config.toml
n_head = 4
activation = "geglu"
rope_base = 10000.0
init_std_qkv = 0.03
init_std_down = 0.00401
grad_clip = 1.0
doc_mask = true
train_tokens = 471100000
Each number is 200 + 20 x the weight over its row's rms, rounded and kept within 0 to 999. Layers, rows and columns count from 0. The size before them is the row's rms in percent of the matrix's.

# layer 5 MLP up, 448x224, rms 0.0627, rows 353-363, columns 0-223
101,212,213,207,234,193,212,207,207,143,186,211,186,213,201,215,214,216,195,180,189,182,177,217,218,200,233,213,194,197,214,186,201,206,190,152,221,221,211,189,207,187,209,209,183,204,247,220,189,186,245,216,215,206,190,208,218,201,219,172,197,225,208,220,183,194,182,217,189,211,192,209,183,205,198,162,210,174,201,207,206,167,216,207,240,199,204,212,163,184,191,200,229,168,181,209,194,179,214,181,180,194,173,211,200,204,182,227,192,220,212,218,209,214,222,191,222,198,181,231,225,186,193,217,179,199,201,201,221,217,216,230,185,200,191,180,222,196,199,223,173,209,225,202,202,184,215,188,179,180,182,196,191,209,215,201,155,183,183,182,223,232,152,226,204,179,202,250,193,204,161,218,236,194,208,224,190,204,196,182,237,176,212,215,197,183,166,215,152,212,181,181,198,179,227,221,227,208,193,228,200,226,170,190,193,196,165,150,181,255,165,206,226,217,212,188,203,220,197,210,186,196,198,248,223
092,204,181,199,206,181,207,187,169,202,198,211,199,193,186,181,198,186,186,224,184,205,164,200,202,195,215,183,186,184,199,217,215,226,208,203,187,191,186,214,197,234,218,224,205,202,201,230,232,226,188,215,188,205,168,155,219,190,217,196,217,222,212,223,141,197,187,179,208,197,173,175,230,199,195,200,175,171,214,187,176,216,203,196,217,189,200,178,222,225,194,245,208,211,176,205,198,246,168,206,210,180,165,207,217,226,226,190,219,178,201,236,173,202,191,249,201,171,198,197,211,178,185,176,185,175,224,185,203,214,161,173,178,200,185,171,235,179,202,210,223,225,182,196,170,165,210,197,172,208,200,188,193,188,211,214,228,173,184,207,202,220,205,235,196,191,160,229,221,232,208,217,234,222,191,227,206,220,184,203,199,202,177,198,184,204,198,192,157,213,172,200,200,197,195,200,183,226,194,177,263,212,217,231,167,193,195,235,173,171,217,206,201,223,202,215,209,216,202,185,169,228,195,229,181
103,190,188,212,189,189,211,173,215,225,181,212,177,233,156,204,212,217,188,227,208,181,170,205,223,210,182,194,216,209,230,179,171,176,202,182,163,205,181,148,203,198,202,186,203,180,219,185,210,224,218,204,195,217,182,206,197,208,224,204,167,204,213,192,209,206,237,190,225,199,164,217,221,202,186,186,194,167,202,191,205,207,181,194,203,200,232,196,210,191,173,160,263,180,224,179,220,197,235,209,178,203,189,160,197,208,199,208,199,243,198,176,208,197,223,206,221,207,205,167,190,200,224,241,237,196,205,217,155,186,196,185,206,227,173,172,177,196,227,188,223,199,169,218,201,195,180,195,191,227,219,224,185,184,180,213,224,204,191,188,209,217,210,206,210,231,180,216,234,226,208,177,199,212,173,194,260,182,214,204,191,193,200,221,172,193,215,200,165,198,202,173,175,195,198,169,209,214,190,200,241,179,199,184,207,178,215,222,196,214,164,204,208,172,194,206,179,207,261,187,225,218,203,189,190
111,178,205,185,206,173,193,205,214,178,242,217,196,204,199,224,231,222,211,220,196,191,203,220,214,191,193,165,193,215,213,213,188,201,205,191,210,216,220,231,186,198,204,181,199,225,202,176,214,223,198,169,214,204,192,185,249,204,184,217,213,223,200,175,190,208,191,218,225,221,194,159,190,239,205,194,202,257,202,154,196,170,206,224,250,188,197,177,197,185,230,192,179,206,194,174,195,221,211,196,209,189,210,201,173,207,188,168,199,172,188,229,182,155,199,183,201,206,194,167,175,185,230,157,236,222,170,204,189,230,227,224,230,217,216,218,197,199,210,195,171,207,182,201,184,186,204,193,222,204,150,167,195,210,187,212,217,182,233,198,198,205,201,214,202,176,215,236,233,200,183,198,179,218,196,198,179,178,225,179,223,187,177,183,246,183,203,184,175,225,186,217,211,225,211,199,195,183,203,203,234,200,199,193,206,191,206,171,198,184,224,243,181,215,223,176,157,208,186,182,177,231,222,208,176
109,238,211,204,201,198,198,164,199,229,201,221,212,197,186,178,201,184,201,192,218,204,193,184,174,236,155,185,196,189,219,199,230,210,197,226,197,217,203,199,224,249,204,219,193,183,185,193,211,194,194,187,165,174,221,202,213,204,243,180,198,180,204,221,166,218,212,195,181,222,186,219,223,195,206,188,237,225,216,204,197,193,224,205,190,215,198,204,201,199,204,180,184,174,186,172,215,194,212,183,187,192,194,178,236,196,203,222,246,208,154,196,171,183,203,179,193,219,159,236,238,168,189,227,208,204,181,236,184,192,228,203,214,188,178,183,182,182,183,215,153,218,226,212,217,211,205,218,207,200,212,211,174,189,235,212,183,211,198,188,163,194,218,161,238,208,224,226,197,202,210,187,192,161,253,205,231,201,207,197,175,177,173,198,200,187,173,197,173,183,224,149,186,191,192,213,182,237,198,185,153,187,194,215,176,202,184,178,193,176,191,196,195,215,194,195,231,206,191,174,205,191,225,188,225
101,206,209,176,191,202,183,223,168,197,163,188,175,200,216,197,209,179,158,208,196,193,197,214,181,222,202,187,220,183,169,201,182,213,196,167,225,220,188,222,193,225,201,204,175,208,222,207,203,200,175,185,205,185,197,208,209,170,221,163,203,217,182,190,223,221,219,172,163,177,220,195,245,196,233,204,188,180,170,194,188,237,193,155,167,197,211,228,248,202,167,179,202,212,166,211,227,211,211,184,185,202,173,219,208,225,194,248,167,190,202,206,212,183,208,201,230,184,220,210,213,215,180,206,173,196,206,195,196,167,194,218,200,223,173,157,180,252,185,198,204,215,219,185,189,203,217,191,189,178,215,206,190,202,207,216,221,170,174,217,208,214,225,191,229,166,177,208,210,222,198,209,199,150,217,170,234,180,179,181,193,190,196,205,194,212,194,207,203,195,159,201,191,189,212,224,219,226,207,231,194,180,214,184,165,192,206,182,221,203,189,167,201,175,163,220,222,225,208,225,229,188,233,213,211
102,201,202,159,195,192,200,208,199,236,192,198,185,227,209,226,209,154,192,210,175,173,182,225,177,192,205,218,150,184,237,189,204,208,212,177,192,228,166,204,174,222,203,206,195,223,180,197,201,202,186,174,188,175,162,199,228,192,233,207,169,176,179,196,186,211,193,182,212,183,190,215,176,215,209,170,191,202,182,175,207,226,174,200,203,196,178,167,201,160,228,204,216,259,175,219,178,210,211,192,203,179,190,216,170,203,198,224,194,200,189,199,206,185,202,222,237,207,217,227,207,194,198,187,190,172,198,196,220,189,252,158,247,209,190,187,178,190,165,193,213,230,200,200,254,208,211,215,201,193,219,194,204,160,186,187,185,188,173,174,185,204,220,203,178,197,221,195,223,218,211,198,159,178,205,175,218,203,187,254,222,198,212,209,205,198,170,210,214,218,194,195,201,229,195,175,188,223,198,196,193,221,225,184,220,166,201,156,222,223,187,192,202,223,200,210,209,239,217,174,191,195,184,192,204
096,190,219,243,215,199,192,216,207,188,189,236,174,200,178,188,185,189,204,207,220,187,186,190,214,144,229,180,191,197,216,189,196,192,188,212,184,211,166,194,210,212,196,199,231,194,191,184,220,193,213,206,252,207,196,182,238,197,231,242,203,181,217,228,195,190,173,209,190,224,180,181,207,225,181,227,179,232,206,215,240,194,194,206,232,180,208,215,187,201,227,172,197,195,172,195,166,161,213,169,166,210,185,205,204,217,220,211,202,228,232,204,197,171,189,178,214,200,202,199,166,213,210,209,198,223,189,168,203,190,195,228,193,197,202,197,209,198,242,201,214,192,186,219,239,182,182,194,169,216,212,163,170,213,183,196,202,202,184,205,208,185,222,220,190,161,171,192,225,200,183,193,215,219,206,237,207,197,189,227,166,197,192,191,191,186,228,185,167,189,206,221,208,225,232,222,228,193,200,205,168,179,194,189,192,218,200,197,204,169,236,131,188,232,223,196,234,226,203,204,168,177,229,203,192
096,200,175,189,211,207,220,197,201,181,222,212,203,231,203,165,187,213,198,242,194,188,185,215,216,183,188,205,160,194,182,219,190,221,168,242,197,198,208,190,212,159,185,205,201,208,192,159,185,218,216,176,231,180,206,171,184,239,229,192,213,203,180,202,195,212,208,234,210,198,223,173,198,227,202,203,234,203,175,185,220,184,197,195,171,187,227,207,195,196,195,220,211,204,194,184,213,196,229,196,224,195,210,195,194,183,190,205,199,235,238,234,184,206,162,247,208,239,209,189,215,204,212,184,201,207,172,185,236,193,178,226,212,218,177,204,212,192,205,218,185,219,199,194,168,188,172,203,186,209,192,212,208,210,209,226,201,246,189,212,192,227,225,194,179,174,213,211,200,218,199,207,191,215,212,206,194,220,196,199,201,184,198,183,190,176,229,214,166,205,182,183,186,218,222,227,214,204,187,220,245,193,186,250,219,210,202,181,207,216,195,177,171,194,273,220,196,148,174,187,161,213,245,190,167
097,178,226,183,196,202,210,212,226,204,190,164,192,208,204,247,226,170,209,172,206,203,222,200,199,205,220,229,169,206,201,191,226,182,248,191,184,195,187,186,195,190,207,205,206,219,171,196,171,197,173,206,188,203,219,226,230,207,190,206,187,207,178,210,210,174,197,214,189,189,219,204,209,218,219,206,185,210,196,209,192,184,187,205,223,191,216,227,205,169,181,179,222,185,207,211,167,181,219,245,185,208,212,200,214,247,211,146,183,196,213,231,161,260,191,202,226,193,214,204,189,186,182,216,200,223,208,204,228,207,217,231,205,224,188,223,168,203,191,185,164,221,177,194,204,234,189,201,219,186,228,221,204,211,234,178,196,195,172,201,205,198,198,221,208,190,180,240,216,195,171,148,189,211,205,202,224,231,216,185,207,186,229,187,200,171,210,214,215,198,183,202,176,209,203,171,203,150,132,197,208,227,189,180,215,214,194,164,203,226,212,175,182,168,183,171,205,174,206,219,198,177,203,199,201
095,245,222,184,167,195,194,217,191,204,201,191,164,194,199,209,163,172,193,189,205,210,209,205,172,186,190,167,199,179,187,232,176,207,206,220,244,193,190,224,244,242,176,225,206,221,193,186,163,209,197,202,241,184,189,208,215,218,195,210,195,202,197,193,214,199,204,205,218,197,179,224,193,210,228,196,150,223,160,224,182,194,186,202,230,222,232,192,176,200,194,197,189,209,163,214,213,193,217,188,207,180,215,190,189,186,177,167,204,201,187,204,164,222,216,213,189,215,220,234,178,217,187,220,194,207,212,218,185,176,232,161,163,194,220,231,214,159,218,190,224,209,211,196,214,144,223,198,151,215,207,208,219,204,224,210,176,238,218,181,186,202,167,193,226,192,178,179,164,191,195,197,196,194,211,166,199,225,212,230,212,205,171,195,193,214,198,206,179,199,215,202,187,185,201,162,201,192,178,181,217,231,219,220,203,191,232,216,185,186,152,181,204,226,224,204,218,199,174,202,219,210,199,206,209
# layer 5 MLP down (transposed), 448x224, rms 0.0194, rows 353-362, columns 0-223
094,213,225,199,273,202,199,189,197,219,207,180,169,208,169,158,200,189,207,202,214,197,219,183,219,237,204,203,212,240,186,209,204,187,182,200,215,193,211,219,198,232,183,198,214,228,202,176,173,207,212,208,179,198,190,203,198,213,212,201,216,155,186,173,189,241,204,185,170,196,185,202,197,202,194,205,163,197,232,234,233,202,207,232,173,184,207,191,209,236,199,205,221,221,206,207,162,207,161,186,165,200,190,171,214,180,199,193,200,211,197,208,199,170,211,227,213,185,205,195,206,208,226,169,176,201,187,201,176,218,191,213,227,206,194,207,192,206,201,182,175,168,163,220,194,199,184,198,196,188,200,187,209,187,213,159,247,190,217,186,201,191,167,175,175,190,176,205,190,197,225,197,210,180,207,171,196,162,190,212,178,195,178,209,174,199,223,226,222,174,206,160,211,207,179,224,206,244,211,229,195,181,183,208,174,180,232,230,236,187,185,202,145,162,213,217,233,198,192,222,192,183,196,190,176
095,195,189,157,182,204,183,197,229,200,208,218,180,180,226,240,201,226,200,183,207,163,218,220,194,206,187,201,212,207,206,188,198,172,206,194,215,194,209,210,184,158,179,179,207,204,199,182,176,198,239,180,230,209,239,207,204,221,219,217,193,180,196,201,247,201,205,201,211,195,191,192,153,182,233,203,226,229,200,207,227,170,207,194,188,208,207,212,215,201,227,182,178,222,234,186,194,152,226,211,192,231,183,198,175,187,174,217,223,231,192,200,230,196,229,167,202,236,219,233,183,207,216,233,236,189,195,198,201,184,220,208,191,176,197,209,164,240,200,192,186,199,224,205,216,230,205,188,215,199,168,212,181,224,192,188,192,235,205,168,202,179,199,194,215,181,261,160,165,198,176,187,152,168,226,187,210,169,210,182,179,199,243,219,227,185,216,199,201,209,204,194,193,190,191,174,228,184,226,214,204,208,197,185,222,230,183,169,219,215,206,197,212,215,175,186,216,191,181,198,202,192,194,186,197
101,205,214,207,171,185,174,205,188,150,205,205,211,219,259,224,188,200,167,199,219,209,198,182,147,194,205,216,173,167,209,225,224,210,205,182,230,210,199,194,208,187,220,205,209,218,185,218,202,182,198,179,207,170,203,203,194,192,185,202,153,179,202,211,212,169,182,215,211,209,233,209,197,181,240,221,219,227,186,196,155,188,208,205,180,183,185,226,176,195,222,196,181,180,194,207,247,201,158,239,228,206,180,215,173,192,192,235,197,193,184,183,189,209,172,202,215,230,204,227,249,195,218,221,218,207,194,184,190,214,200,182,190,195,229,183,215,213,167,208,164,166,244,171,194,200,190,203,201,191,200,197,235,219,201,168,184,195,212,224,217,227,206,224,217,203,213,206,185,192,200,208,237,202,222,204,183,195,170,176,234,197,170,195,197,216,197,195,239,242,187,183,189,215,187,205,215,174,214,212,200,213,209,239,191,228,190,183,205,196,213,203,224,238,211,183,230,215,164,205,213,189,201,187,206
103,198,210,181,174,223,178,211,207,201,224,224,175,222,207,213,194,217,206,242,184,200,175,185,204,189,202,191,198,192,218,195,195,191,221,167,206,182,174,222,242,165,202,221,205,202,196,190,179,209,184,212,181,159,200,183,191,210,164,225,159,191,234,207,192,222,248,199,202,207,218,180,204,200,215,163,197,247,193,181,202,204,167,204,204,186,213,185,185,198,219,198,221,194,195,215,229,220,212,227,200,190,194,157,197,177,218,193,153,238,202,179,216,199,196,187,192,191,212,200,214,173,255,166,227,202,178,171,186,201,200,184,212,198,186,189,197,176,185,200,188,245,215,229,196,188,174,202,208,201,200,188,213,168,159,205,207,177,164,217,199,158,198,210,177,205,208,198,201,197,209,225,233,208,167,213,205,204,183,217,175,189,218,204,197,237,165,180,166,204,208,185,205,207,200,164,221,244,218,196,237,187,176,191,180,200,224,173,196,210,195,238,220,200,165,179,181,224,207,164,191,221,202,208,184
101,192,180,222,208,202,218,196,186,183,186,192,158,199,188,189,207,227,196,220,180,215,198,178,204,196,167,197,199,218,209,167,186,203,153,224,204,178,189,215,202,217,176,199,183,190,199,208,207,199,229,162,192,221,192,184,157,212,188,207,197,196,216,201,200,197,180,196,151,193,206,222,184,214,218,201,207,145,203,196,172,180,216,224,176,188,209,200,231,201,177,200,196,218,201,177,192,217,182,209,184,199,186,191,216,169,206,199,194,219,223,193,166,262,170,175,212,208,227,183,197,191,187,226,226,233,168,187,207,197,221,214,206,174,226,199,177,205,200,233,192,215,182,222,157,192,206,181,192,190,186,177,231,236,250,224,182,167,209,202,227,212,212,175,167,198,217,208,206,243,167,184,183,141,192,235,200,208,206,202,173,193,170,191,221,158,230,202,198,183,189,232,218,175,211,182,196,217,195,195,225,183,200,216,210,206,217,168,211,184,183,186,202,224,208,202,236,206,231,208,180,189,221,190,196
105,204,187,204,194,198,246,241,199,226,230,190,212,179,187,213,188,188,157,160,234,182,219,206,192,225,216,217,194,198,196,214,177,206,201,210,204,199,191,202,187,191,191,226,192,217,214,187,210,201,206,221,218,188,158,255,193,216,211,197,228,218,182,206,188,192,213,203,212,221,209,214,194,163,199,237,181,227,184,155,196,173,241,206,200,170,200,219,203,207,176,228,204,205,201,193,224,181,232,170,220,217,200,198,195,220,165,220,213,171,194,229,176,212,204,195,209,165,208,199,222,211,204,222,180,204,180,185,254,178,202,188,237,207,228,197,206,234,216,190,191,180,163,197,192,204,192,226,212,180,137,179,203,198,200,206,203,206,215,172,189,208,162,233,212,218,194,199,221,182,212,164,203,201,233,251,202,221,199,224,218,189,170,219,173,193,208,214,218,186,214,187,218,215,228,212,207,199,197,214,170,188,184,206,198,172,210,204,201,205,185,193,239,221,197,229,194,202,212,216,229,194,244,188,170
096,223,148,172,214,201,180,176,226,184,201,199,185,174,202,219,221,181,157,209,237,188,196,204,239,179,214,187,240,202,219,215,233,197,193,200,182,222,204,200,179,185,198,205,177,220,184,183,214,197,203,197,223,235,236,197,180,204,192,185,190,199,140,195,215,213,220,208,192,187,218,186,182,210,161,159,226,192,200,166,183,194,179,204,227,207,227,182,220,186,198,186,226,249,194,224,209,184,249,181,162,218,193,166,186,225,179,189,184,204,230,221,224,178,177,217,185,188,175,195,213,188,189,183,235,223,197,194,225,193,174,183,184,193,201,182,200,214,220,179,209,208,220,179,227,196,202,188,185,221,190,188,222,181,213,218,208,201,179,205,219,199,198,199,232,177,196,195,193,239,197,164,199,199,214,210,216,219,163,197,209,195,179,218,188,196,207,233,203,180,192,227,208,209,196,197,200,200,150,182,208,194,190,206,181,174,238,204,199,214,186,245,175,206,207,209,206,224,185,172,194,187,212,242,239
102,198,173,202,190,178,204,184,184,185,179,159,209,195,184,189,176,168,198,216,217,208,217,215,216,184,218,196,189,208,203,224,238,219,224,203,188,196,211,193,156,210,206,199,176,198,228,189,233,204,191,203,177,182,197,240,249,178,186,202,220,198,163,196,193,193,177,192,211,188,199,191,205,214,216,194,191,187,160,172,184,236,189,186,206,167,168,177,238,194,201,174,163,195,240,230,222,253,226,183,194,174,201,173,230,221,178,195,201,209,173,206,185,186,210,180,149,205,193,181,212,170,201,222,206,219,208,224,213,216,175,191,178,187,202,194,186,156,162,217,167,198,198,194,202,234,209,201,174,228,200,218,198,194,157,192,181,201,223,202,207,219,201,200,211,203,169,191,178,184,181,206,218,211,239,162,188,191,191,160,250,209,223,218,210,214,185,211,190,199,190,215,194,175,164,239,221,206,196,241,192,202,198,177,207,205,187,210,225,183,177,211,185,198,195,193,186,180,167,200,185,190,203,191,214
099,191,224,196,193,236,218,178,196,215,190,181,171,205,195,223,221,165,189,222,181,212,200,209,201,217,194,188,204,181,215,190,190,179,240,193,198,229,208,170,206,195,198,192,220,226,243,191,167,220,211,216,224,213,182,224,213,196,190,191,218,190,143,183,170,220,179,206,178,231,216,189,197,200,204,193,189,220,188,227,164,190,172,208,184,211,172,205,183,209,230,209,196,196,220,199,236,183,180,217,206,176,198,197,171,205,179,184,195,168,198,168,208,181,188,186,189,205,203,174,187,212,216,219,155,188,168,198,185,245,203,191,183,190,202,230,187,207,197,173,174,190,212,206,224,200,205,234,175,196,206,167,204,174,185,217,207,166,221,223,219,215,216,189,195,227,174,207,190,189,193,176,215,208,163,232,185,234,168,205,186,245,214,242,190,202,168,224,225,197,244,219,203,199,173,245,178,204,168,225,189,214,188,168,230,210,203,203,190,204,153,225,209,203,201,205,210,197,217,219,216,198,181,215,170
099,214,204,178,195,200,223,180,221,186,232,222,217,209,242,205,182,191,208,226,211,182,221,187,207,228,178,178,217,223,155,190,229,210,197,225,192,185,198,226,196,187,200,194,197,202,232,197,182,168,166,211,160,196,227,169,219,161,192,185,182,188,175,180,245,212,210,223,213,248,196,226,175,197,172,183,221,169,200,216,211,206,188,201,214,212,191,164,212,178,214,202,187,213,248,220,186,200,210,207,201,214,201,207,187,201,190,229,194,198,215,193,236,201,213,171,178,249,187,192,187,206,212,223,178,194,189,207,175,182,224,215,142,182,214,197,213,190,175,210,162,184,232,208,204,180,188,181,223,235,205,176,184,198,194,224,172,242,212,191,197,185,198,207,209,203,217,241,235,182,216,219,205,195,197,203,226,219,181,199,185,205,177,207,165,205,179,194,235,241,216,226,194,183,230,177,210,187,209,189,199,239,190,187,234,186,231,202,182,194,190,210,176,216,221,192,187,197,183,218,197,183,223,201,217
# layer 5 MLP gate, 448x224, rms 0.0614, rows 354-363, columns 0-223
088,218,211,226,223,223,209,215,191,215,209,213,204,187,188,196,165,169,193,199,183,215,191,203,248,180,190,199,218,167,204,223,174,192,158,194,219,203,211,182,206,213,168,196,195,203,177,210,170,197,168,179,197,188,174,193,177,219,177,147,219,230,196,196,205,173,193,196,196,193,200,210,197,185,200,185,184,197,202,208,218,162,200,187,213,204,218,234,217,195,208,184,214,204,194,196,222,199,199,203,219,222,214,164,216,239,224,229,161,161,211,224,183,196,226,213,225,185,188,163,220,217,198,210,196,172,205,190,189,212,199,205,227,213,204,188,188,172,200,201,234,180,207,212,237,202,175,217,222,183,194,209,185,192,183,220,140,202,209,194,167,217,215,188,185,239,181,216,183,204,189,236,185,202,197,176,157,189,167,193,217,214,148,165,197,206,204,203,190,189,171,178,197,199,199,207,201,202,156,185,163,190,188,185,197,213,231,212,221,207,182,163,174,191,222,222,158,212,182,225,214,202,217,187,146
101,196,194,188,211,216,163,195,205,241,205,156,185,200,195,184,182,195,191,212,223,272,195,193,202,151,197,205,188,193,199,197,179,185,207,196,196,237,177,185,193,227,196,192,209,155,226,203,162,172,184,189,201,205,186,174,231,169,181,208,198,182,187,196,177,198,204,238,226,159,196,192,184,224,211,187,214,189,225,193,156,211,202,151,226,216,179,236,215,202,201,198,211,208,168,181,230,209,185,204,196,229,196,190,164,214,189,209,196,205,190,186,208,189,186,198,211,203,169,188,173,195,205,175,206,207,230,191,185,201,217,183,203,182,208,184,234,183,175,190,206,230,221,238,187,185,177,225,201,194,184,205,179,221,238,209,188,200,191,183,207,207,207,200,206,170,174,183,169,192,221,204,224,201,195,183,211,242,194,193,165,176,182,196,194,167,217,216,157,162,208,210,217,224,196,197,244,209,188,189,216,211,187,204,222,195,192,204,184,209,179,242,184,161,206,208,218,202,158,234,194,194,205,221,225
102,205,206,223,207,206,220,194,204,176,206,193,203,189,190,221,174,189,178,169,223,185,237,206,169,189,210,209,212,172,203,197,158,198,209,201,184,201,198,223,203,227,205,203,175,204,214,211,213,194,180,163,217,230,196,183,206,172,234,196,212,177,195,174,206,237,194,188,172,185,188,213,212,178,186,154,189,198,192,234,209,208,182,179,219,203,169,233,225,183,183,229,179,186,219,146,187,186,197,192,225,195,223,212,211,204,221,199,216,170,198,177,194,206,193,224,222,242,179,160,231,238,160,216,203,225,199,202,192,177,208,237,205,201,200,195,211,182,193,187,213,149,212,216,202,229,193,182,221,155,152,187,193,208,219,192,195,207,220,196,187,205,207,195,230,190,211,190,216,209,169,220,232,195,188,199,154,202,231,197,205,203,222,204,199,222,225,208,214,198,199,189,192,212,184,208,160,170,175,174,179,177,231,228,191,168,174,203,178,207,235,205,189,236,171,213,192,180,171,205,190,191,238,188,191
104,203,186,201,205,194,186,202,222,211,200,198,222,217,158,192,185,252,216,159,184,142,159,208,233,201,217,217,230,168,207,191,181,186,197,195,213,173,223,235,188,238,198,147,184,200,208,179,197,204,213,183,174,184,210,202,162,214,232,168,189,185,209,215,197,205,204,213,189,228,173,203,162,154,218,189,198,218,192,212,242,183,222,250,223,199,163,184,225,203,193,212,204,229,170,191,186,192,227,194,174,197,197,177,212,165,190,211,201,194,208,190,201,208,173,223,189,194,209,202,208,190,187,186,222,201,186,213,198,226,215,206,179,227,224,212,171,220,194,188,244,206,153,206,202,215,202,184,190,201,176,178,255,185,187,157,225,171,191,227,184,197,196,190,179,204,198,180,209,181,190,219,200,188,199,215,191,211,208,184,179,194,189,202,195,200,194,186,218,193,240,208,199,226,218,205,201,206,187,216,170,192,175,207,189,189,205,186,176,186,209,241,205,225,193,189,244,187,227,211,171,210,191,200,210
096,183,185,226,187,194,222,191,168,188,263,176,208,170,196,216,197,214,207,202,206,198,201,214,195,217,213,220,161,210,221,200,186,218,185,222,180,186,152,174,221,241,223,213,186,175,207,202,222,199,232,196,202,198,156,191,205,197,221,184,213,221,186,200,185,218,184,200,185,207,229,214,197,203,197,243,156,224,196,209,215,164,191,170,215,185,164,214,201,209,216,202,199,217,227,240,251,209,199,176,209,193,215,186,208,240,215,221,161,168,165,186,196,171,213,215,201,204,224,195,210,200,213,202,221,210,186,219,244,178,195,200,224,214,224,203,205,228,236,205,204,177,169,198,198,188,181,207,192,194,197,182,159,202,175,187,196,215,236,174,255,199,178,219,216,206,231,211,191,188,196,176,191,205,196,219,207,191,207,205,211,199,186,189,210,181,184,178,171,182,201,202,179,225,207,240,196,205,214,201,205,200,187,178,188,169,199,174,152,185,205,193,243,222,235,200,205,182,220,204,196,239,199,210,195
106,153,172,207,216,210,206,195,149,237,190,220,185,190,214,202,189,207,199,195,219,190,232,219,197,211,209,191,178,220,182,176,197,181,213,204,211,215,186,181,223,195,220,218,222,191,217,217,194,207,192,190,197,201,198,215,227,186,194,187,174,182,188,217,189,180,197,189,218,203,219,200,199,159,201,192,220,223,213,165,234,232,177,214,211,228,195,233,231,209,227,206,184,183,198,217,182,216,191,234,222,205,174,194,214,185,203,208,202,202,174,194,177,199,193,174,204,175,174,184,179,195,194,231,182,163,204,235,228,187,217,228,226,171,181,210,225,202,213,170,158,172,214,212,182,193,184,141,217,203,235,193,199,179,247,224,202,188,190,234,157,182,210,177,221,208,206,207,214,167,190,197,203,188,195,212,182,208,193,176,229,214,175,231,214,190,173,187,172,190,187,160,234,215,191,211,221,187,213,201,188,231,190,223,205,193,173,197,203,237,204,211,192,226,180,191,194,217,191,149,203,164,237,230,196
102,217,199,207,204,175,196,225,206,209,170,179,223,183,194,225,211,187,203,179,182,181,193,226,188,198,193,174,192,208,183,210,215,191,215,235,188,208,207,217,209,226,191,218,234,200,201,205,220,186,234,206,204,184,197,206,217,199,248,190,184,218,204,172,164,218,186,206,212,201,200,226,190,191,149,207,212,218,170,206,181,197,172,169,209,231,200,209,194,211,201,174,157,193,201,147,194,239,181,188,192,218,222,211,217,188,235,215,171,196,163,189,149,196,225,196,219,179,179,182,174,191,188,213,198,207,170,161,245,210,191,204,203,201,193,203,208,224,180,199,225,198,167,195,182,207,219,211,232,161,204,232,216,190,194,207,219,194,162,202,178,215,223,221,150,217,204,216,202,171,228,169,201,207,183,185,190,207,246,205,232,208,200,217,216,202,201,182,155,204,186,192,187,174,185,199,219,196,237,212,183,178,186,193,189,188,214,190,176,209,219,192,180,194,200,143,212,199,217,194,235,224,226,202,226
101,220,190,212,231,184,168,182,211,169,233,183,192,171,202,166,178,179,185,199,199,202,217,214,206,195,200,190,212,200,208,204,189,173,198,185,203,197,208,197,227,199,228,205,199,204,207,206,229,178,191,198,207,174,189,199,230,162,169,209,162,217,233,194,211,160,217,229,217,221,169,211,157,176,169,201,230,204,175,182,219,229,175,191,182,207,217,184,213,232,200,184,178,193,220,199,178,215,241,177,227,209,212,189,216,207,180,232,182,224,210,236,195,224,191,208,217,241,188,212,161,178,219,180,197,203,206,140,193,168,196,222,140,187,215,166,217,194,202,203,236,173,233,195,192,215,165,209,200,206,197,215,217,197,206,180,188,225,183,184,227,192,248,197,206,211,171,211,187,192,205,176,237,214,172,221,211,187,198,201,221,173,178,221,199,209,184,232,199,215,210,183,198,216,223,167,223,189,217,171,224,175,217,177,193,205,201,199,212,208,205,212,192,221,192,179,208,207,179,212,190,198,232,180,218
105,166,262,205,211,185,215,218,197,201,190,191,236,182,196,215,188,184,214,178,184,188,187,236,178,224,202,227,178,217,197,227,190,213,245,195,182,183,248,197,193,212,215,236,203,196,175,198,253,203,198,187,232,197,199,182,207,204,209,219,211,172,190,187,185,205,243,191,183,205,220,197,197,217,203,207,186,208,225,223,190,201,203,218,227,218,180,190,171,193,160,180,222,228,198,195,202,223,178,210,200,175,230,166,192,211,232,197,197,198,175,174,171,173,235,227,249,162,210,202,225,232,183,219,220,177,210,215,231,182,244,214,211,234,173,179,220,223,182,212,197,223,199,224,176,206,195,197,190,195,209,187,222,195,197,190,232,213,251,192,163,204,212,190,171,216,201,190,186,193,191,191,176,211,228,201,194,196,197,184,196,209,220,168,208,197,203,190,167,239,198,207,193,192,193,224,207,177,203,212,200,188,218,194,160,205,206,198,190,184,243,214,169,193,202,227,169,228,205,211,221,221,189,194,202
092,190,222,175,191,171,197,204,225,237,183,195,202,204,192,235,194,180,201,166,174,191,200,258,225,196,235,209,199,195,189,173,209,188,190,199,207,204,197,209,183,215,189,165,215,193,164,180,167,194,214,226,182,167,211,188,206,211,205,219,182,230,189,194,215,221,213,212,226,197,200,201,181,217,216,148,195,206,191,222,155,170,198,168,222,192,230,234,208,228,197,183,221,199,204,213,161,224,214,209,180,196,197,204,199,223,190,227,155,215,210,182,200,191,177,168,237,154,181,183,188,201,223,187,194,204,228,181,190,188,190,185,190,215,225,181,235,172,192,184,219,194,200,217,206,166,212,213,193,214,179,173,229,208,173,216,157,230,138,180,191,183,178,227,229,185,232,203,183,211,200,203,188,189,183,177,186,181,219,217,222,185,204,224,231,206,191,232,186,233,195,181,197,186,207,203,206,186,188,205,188,192,182,189,193,220,206,190,167,209,170,228,192,224,188,226,189,195,214,217,181,224,186,211,212